config = dict(
    num_hidden_layers=9,
    hidden_size=192,
    num_attention_heads=6,
    num_key_value_heads=2,
    head_dim=32,
    intermediate_size=768,
    vocab_size=8192,
    hidden_act='geglu',
    norm='layernorm',
    norm_place='pre',
    norm_eps=1e-05,
    positions='learned',
    qk_norm=False,
    attn_scale=0.177,
    bias='all',
    tie_word_embeddings=True,
    parallel_block=False,
    init='normal',
    init_std_qkv=0.0276,
    init_std_o=0.00652,
    init_std_up=0.0276,
    init_std_down=0.00652,
    optimizer='soap_variant',
    learning_rate=0.00798,
    beta1=0.95,
    beta2=0.95,
    weight_decay=0.018,
    lr_head=0.0108,
    max_grad_norm=1.0,
    warmup_steps=200,
    schedule='wsd',
    decay_fraction=0.914,
    decay_shape='linear',
    final_lr_fraction=0.05,
    batch_tokens=131072,
    max_seq_len=1024,
    doc_mask=False,
    train_tokens=458800000,
    max_steps=3501,
    dataset='wikipedia_en',
)
Each number is 128 + 24 x the weight over its row's rms, rounded and kept within 0 to 255. Layers, rows and columns count from 0. Numbers have three digits each. The size before them is the row's rms in percent of the matrix's.

# layer 6 MLP gate, 768x192, rms 0.232, rows 523-586, columns 96-127
101:169105143135088128163108166135113127151091144135160115147122125118158114130131127096083133145160
079:092117151120162109177117093082131095124109105094134163135097132110151117098069093150132118130123
107:145149132125107083121081118119140114126172120127153113147156072151111129161194125105109103148119
094:138149163105104048136103170106118138142108104126164145112154138187142142119189151131140086143125
080:142112143151121093098111159113165107163120161139156143128119093119100121122132149102123100105164
104:146156133124117101112131112116135155133144093116162131121131132114124113162123202139123153140155
102:093152154116108134084125125118133146152164157132125146114155118126167116135126154132170110157126
099:170128164091117083155164166162158136132130101137146091077184103166149134145134100136136111146121
090:138156190158134163105129141153094113142131137139146138147139107158129151125151110126115125114142
099:132156107121153097109124167102113116125139135144132120151152138142123127077151161146140121113125
093:147095101145132115144113095126127123113123147157103125136126116077095147109177155140107151095156
091:129121072118118110101161130127142149142116155067083149080120123151151118111194132102125136138105
109:117094066158093118084137102115080120160137107105115086118133137154117125143146127124093133175131
095:113137121124103119119116142097159101116140115096120127121138142163137180103110123119149142144121
100:102149114122155093118153129134124162112208114111157111155106132151164106102145122127116143146122
094:153108133149126111178110158154175128117110141127098108100189110164099117114136103147111131173121
114:119128148129147162178133123103111119116169147104140162129136078108123077143116143128130109125159
099:114105076140127120110102127115161123127141091126140127113150165116130109136148148117100126124132
090:129099138132142113158142129126178142117123131103089095153131101153091121151125143139107146166193
100:062124207155136123172161179161124149131153097140152144182141112110127093134094106134135107174112
105:112135157100136158080120186140103153140118118129124153129142139083135119161147154144087123069103
102:150083123127096093154138115140076146114113117150103114109132097132152130147143130175129150139170
113:138159144125101112147126166113126176159105143135145106111146165096122110132138149130125114119105
105:138145154122119071149160105087195130158159105172162139131150131171114130151120138121144138070104
119:164119159135127118122125149114143132168155116076148133120132136121114120124094127157127168157104
091:160178111117144122149125111142104135147094143098163084138164087155131138162117124107121131150135
090:108092131100108113098140140156123100135131117144115159143102123128089187136125129147140141113095
081:114111162118109149134109142158078107106101180083152125108093132129148148133133130116148148118134
085:161102145111092130096146122173131146099096120133132147092159106148104145138179132143127149144139
090:158107147128112169131121129205118067115156171110156132106119128127109137114171164150125139159116
079:145090103132125129155089105136107090121141155126168134111137126123187144079115137142115125121142
097:127150117186163130125124159132108132151144144108163124158154116149081132100201147130115173123137
100:129143137143122125133125088111148130129107093098120139125075130119092144131151108111128166191118
098:133130086137145175116098151122163091121119142130102112124111117106106120155140145139143140112135
095:136142101153125133132124138129168113135081114174148120138127166144127141118114071145132142076123
101:112141186165126141139137105084159139134160128133163102113115138104125087163134132122119119147136
098:127150113154089109096145099118168095142172100154136143148113142103121097092168149132153129113158
101:101166154125153180154129126098159167163144145121135145135096145119158181153106161107109089129118
093:106106188135130118111133188085188143112133138148110140098132127120101137146141100163107151093096
098:102106133149132117126141133165133172139151148075107141159117176141151104098117136121096163111078
102:144131138152140158138153155129140132149160119167119147106139122081109052122102145108067109137165
082:149122112116122119138117151110142103133163143120108114113097113119107127137135112149135105118134
095:167179096161137130128111140068113141150131133105076104135105107114120128114083118155099147131176
093:142124102105111121139124152166107097129152152157134086174123144097133117118132165094109144105112
103:131079126123122154127116118172136080135133124138131178123092141132132147130125134106144118101121
106:159134110173095162129099133145150110161128096107167169122080144172172128137131166167132108127080
113:162129104108130113132174145171151148181129134132122111129172155130108126161128117139148133146138
099:118130154115127091105115157149146126197140094148092142113198117113074116132105089120132148097143
102:147101127162143120123126156111102142119115141160131120124107152158183108123123114128125108134158
113:163112149139153124141070141106124121163156102119142121117143106139129095114147098115114140205127
110:121152090114117157128147106116137141145127135103080100156115135175143129146134133136112141163108
102:164087163119124142107099133089151153149156141115100154087108109120139102111066124178103117132092
109:128124162136121124163120141171155108155140134117166133147151126109140128146091134148153151103175
106:152107124137112111109131081100133150143156108136105140147098135157137130108128125098109154160147
099:129134136142148131154156134152121187116123145110128165176121148140118112142123121113135168167134
087:139124136096147139131113169132117108110100100148160147091188165121110126122136076154090116144102
101:110111112120113096122126122105158116156142097081109151096126119148157091093129099150098141143142
100:114161135108142126145140135113149102114146151125158124160141111173130098130094126113078126125108
101:094123134119157113133110133107117173154148150055133112153145147149117134116156124117144123117146
094:120086108135107116175171123153112118130129144123117120160102168150186116089131112083117150166162
118:120149145136138098098123104110129145123124115099174157146162136151097142152144164133157115098136
101:139108102120122118116124139123114105157134131087163160121097071136151114132126130122159152109161
097:153103110169120144145112129136149095129140102133143107183130131117124148165134083130102152152142
097:146111151137122094137097106137164121143116114141105137114085118165133137089139132146157108094134
# layer 6 MLP up, 768x192, rms 0.244, rows 523-586, columns 96-127
104:152142114127124128157139144127144136120124136128135136123147147120132122091186099125104093121111
086:146124147116129140126149133174158130076073114107116117068166116110125147140135113124122121178126
101:109123133114112109139133116107105137162161127132149146192150158130143143128129126101132133135145
090:143127108162123093144109137088153145102125046131155170134104110092100147121174142136125141142158
088:126103110130158088160104096121190129111140122159153123127152145101126112141096145158139117125106
102:183146114149143149088129118122160155146127077088125094141132114135097153163112099147084110124151
096:140133174132134110129105140150158174089109127138139146116106160162123124137099117074129119152114
095:163117178123152129113119174164150176131134131124107150117134131109108096088090156088122127163125
102:080115166150159156135090138151117145146117137106081093099171152137116123118079159139123096075124
102:136169164154120170120124141101160145083144096166154133140151142117108102137142136060136119127143
086:137098135157117114159167107103132097129114143116180072111126117139104145124167151165086145117127
090:107140160116106143179108128083148162127196124154146132166118106092100107100139098114121125163158
107:140152176126136129122134161146115106148112130144118172118181156112121163147127174147112133101094
095:092124124157098139129169129118131100153169134062136113114139127125153125151128167147135129135086
103:120117151170134104140106119104127136152072154137130130098119127122087101187121126134113107165130
109:158180106144098129084150104138155130109098112103098144103115133154146105141140137124129153136083
107:135136122106088137115126157145110127149061164147108126096114143111159113159098157097131150101100
092:094147177125130170091132152094140122097112130144098140142151135122136115152117139102105128138115
097:113112124082171087095116143108114184104094163113142162130142120143146104134119124115121130141122
102:194101105128135124184132134189146126142137126135145127138132127114174140107120132114132123160183
104:133134135095104148167148163156156178154133167102128124111167153174142150091111114092137123136149
102:087157123108120175104110150125143054109138111102170088150132116077124096117091122165096106144104
102:118110093134117120072139109137127141164113109084155157114105166151125155161105153127143193154124
114:136161139133098107093137106086189107108129102128165119168176133143147130164168119125129148113144
103:117114159110092115115147163109106148087121122131116118157118139090104124099114159121136129178116
094:127112147134141144108140169092135086120118133064140118102109129131139141176166148133131128174168
096:111173143133113108147121113098134147124140144108123155158164180108116114116150174141129130120113
089:155128129091138100158173170115146061150155119134120107150148107144090118104138144104106137105122
085:125118130137143142109125088127105180137082084097171169131106091108115085083134146159138107121094
104:116102106127117144120145132112123143100142146103126150141130157181086114136173174163135109108157
087:106135150092120158104177123133146161139071123096131124115113117095124102096144141127062097102133
091:136167116132106138136155161110097140102132133131152080114124085137107158101131125150170096129130
098:147107124136093155178123128112100152139135106159141128147157115140177122139136168117116106116103
092:097062088127105119136175101135111097127161158095173117064105073150128085117135158126159108102124
092:190112125139094119114101149111127109136144138118141173175160164126089100141134103147159143128142
097:141102166122126118091101107152158123134152123127153135106154141172102131139103134087158115130174
088:160138133095149155127126171115143120114092161113081105100134138109128111159113121107145127189134
109:141122167111126171140094140107113129135113089124146120138082122114152094123141069070127097117128
087:092087159119161133128135128103115125128119138092104130105123127105137141142087162140124124131159
094:132115126166114167161116116156139134154143162105136165103134115140132146148103130154112125100127
100:098091096097146131106133108129125147131117141126110126142177116147122128119123098112097082171187
096:114106070147151158139111127126124141115154096127089100115108116113145104108098118148145122120093
097:115176119087088121100114127090162113115130118101152113131158135103130136173112118119086157131136
097:181098140122131126149138140141141118144134148144107117115128182135097118092145179137105154143170
116:125104143141121133110134151149109108123131141135076089161113152115153125072170139152110158106108
105:139108141159180109135156133140152083121096157096117079125149127117134126085163078130131121145135
105:141142141130101136143104139111131186110125127117150133094152144126110151141148097117125107097121
097:154109167145127149133148127146127146141131121162120168096160180157114174089103129119120159123123
102:100135124153136108158113148125103136102101108175127091104124161144112118102138187103159081114099
103:144178133141125120110154185094141099117076123138175125153129103098122074174138108129139129101128
105:133145156111136126138133127162122113118115134134103140135122123090119138146130112096105087150096
102:168094083103139103129137120122130121140153112083154111123138153166145145108138095127121091114139
108:118136137160129129101150121150131149136143105155104114149161135149105161086125119133106113145145
102:101117090088116115110130137139130096100137137148148133109148142094133106167112147167123096126120
103:150139156135109141104139086108129114120125073096140144105143103127179088172107100114111109179115
091:166145126146133152093115098144114140125139126093135126118145111092115129102130152131112137170153
102:141136166117124152097206174108135161125111108164166123147154108131130142142119091127145162177121
091:120136116104106122130097172098127064155149147153158142073130149140098148120143109130121126131143
109:112146136136110137109109173124116108132102077145116132096127115112112120109148115151124177147122
097:109109136127132106144131153092140137093136114091136115132152115079114094121138118095110104121108
115:151090112141125106117108140143137089092158102111164144120133103091112134135145136083128107171112
109:124117115098110134134087119109094111145074117172063134156125127150145112112143128146138129100119
098:121191135152152115113129145137142163128130115146106098149146089173116143116128103166161127114118
104:104133116162147129081131121097145100109188116119135128161149113114126138120093124127125133123103
# layer 6 MLP down (transposed), 768x192, rms 0.226, rows 523-586, columns 96-127
096:148132100133140137096119192108151179128097155146121127118120107140141075078123159120158135105134
073:129143163115113102138136149115113167113173154117150144140134118139129132151099113119143123123157
101:087138190084114107125144071123119183107099112139161125138139113104134146110130091119129167113135
087:096113113115079089138106147144105109117109142101161109136176132124116143128188148126130124118153
091:129159133114097111095109088109088112163106117151127148105109093129112138125177132095148140110144
094:145128161124117127112086150070171155170112108151097093145138152136131154148105081157134129148095
103:151123165146141117132124085143116152109097124163139126149163153096121161146123130120123171129088
095:126162181125113102155147161130092141141115120157143108099138110136120104137134112118131176142133
095:096165126127143156123109130112130068145147148098151112135149138118129155118128141076106122128131
102:132158082103124154098147117137108156115128101086133150122111113132155110165177130138138086133136
102:104125106128107113143136133108111104063104153103092147118086093157126076104157129134138149130177
094:124099104122123130134134090127123137078140153178088141130141146121117157102117056092171140104126
098:134150152118143104135122143109089109104102100134134156096163153098113153118131162147135113072113
103:114107149125103151148112171097120109103122100112145073121129119137084105164135161107139103128136
104:104112113136149099122081149175121125116113154147074143127160153157142160154116122174121134104125
109:178147129156133077124133138116103083092126139132128127125178160110105154120105128156093168113147
104:158108135131115150120108169106141118118140144108121093171125111118177104178091143091152124116090
098:132136076148153120126151133082130132131131120116117139143119118116104116149155178124153119116095
086:110141089101086099103135106191148126086153089129130111144153119150097138112134100110141100095089
096:136113104091104138139155116105131137137130134162140121109156109118112134113109114121114156131115
099:143125179119154121131097123122115075109108148096076119145094157133131123125137130123154115137094
108:112128150099094126139163131138134119150138158102156124126166138115096117113152132106120114128132
102:102139071128083116159085145099170182135085123109075156110122129146121107142092140142109123137151
106:105161139133138129103135070136187189154171091171143111162137142058131096184150119096103150110112
104:147099161162079109124156118092121120128137149153109142126140096148149160094148149116106151141101
092:141145149154089136100139151104091131122128164132121146158110108145145147103164113102113114099137
093:112105106147154086122137153150111136133160115152095154089127149119132097170125089118123071168140
098:145109092149126142141108135156136123131111120092103158152144107146097166147150152083147146138153
092:137165161137120177115138106171109126113137106096101115137125141134120141079136119147118125157141
091:169160130105109053155103160115081147121109107109143116155131157111139125109111082117120116109093
091:170132165103110140129136095125106146135132142142108154127124146149095117132127105147147146147102
104:105151124097088093144128117144137168140123150129101123118152130096138159138133165138160115132116
099:082145130135118146124112136126143113153117099130147139135109128155182106155118134118123106169123
102:104068126136174116164122139095132134171165099147148139143135147124113096141140115128138131152131
083:150145118159129097129100138165132132164126132131118146116097125086088116135126138116164111104123
097:128166123119107111159113133125147112157126164121147138104143113163148102131141126091103133126106
088:127142122129164103143113118160122142091097117123136114153159140176138155129119155124116125110185
111:124130093112155120138138136146113153093094132091198083084146148127128147151124134140104115146125
095:124110158112134097126133123109125104115079088134124151112140115151158110123130120137142112101077
093:137120144136125142141155137119115160158126122142161075148113097079142109100135161068159142119116
100:123129161127116122136130121168082140127130112155136137117144146104159109129116147112091125134127
078:104135139111139139121186107146137137171084144177147115137121150103172151163125148116150143127111
100:143107120127167174147078116115150126120180138140177163128140138123083101109121131105130153099085
089:122105151121128100131090099125131129105120095139156079143140094113125100166119155127141178143135
105:144098144134132104129103100127165143133133100132154138101150142107093125127168145163130155108131
106:092099120072123145122141156104155161154146127091105094136157115113088114111154127127145149111101
107:086136154129133118146144123139089121098165142148160119102133139143116127143138154153119128064089
099:096123141093106096089132130121138195175155111137140124118111140103119099143126139120098147105150
096:108127172163145139134117088100133088089145133130118104121106152170136154092121123168120112161134
110:113110117121094079117159132087089138124134071153184114129138144117128131102089092102142151158120
096:147129136121129120144156132136100122099104142098157153137097164121110115181116123117093113124125
103:120188107148150093164110126132100145118133109134103132164114095113101102153110131108127110148107
100:122127119114113160117101149111114136175180138172179144139093138147120124122144140081112114147103
107:133171122166112154116139080109128152184135092137143111131150143122132134124119141140108131115154
105:153146179127171093130146118106126145121147146110134143146109122115076082130119127125159120092122
089:157097132132162111167106145128158112085127137114136133153133149121080145147137088180119107155122
100:152123096146112176148091106126155187124145148093087145119111163094051124153126118107154166130104
092:109117115139115131153100102194110133113142118108115163128125077137113160090156152130128141128141
108:123116177137110132134114147132123133116146199158128094127119154120127118098107148150140132135118
094:130148122135134110146156168161128123101130089107161151081144117151144142098135116106090132159116
106:093156152125107127125186109098100095144161072156124091164127130173121117125129072138129135133121
114:136148126149150121131130111143118099097141114140122139166144160143093145099138159127109111171145
098:152111119155093081110128170080138146132127131184122071065112141148111109161107134115129143106141
098:081145172139147158108124129118105065110143149138116133135162139103149175137128145109079125093123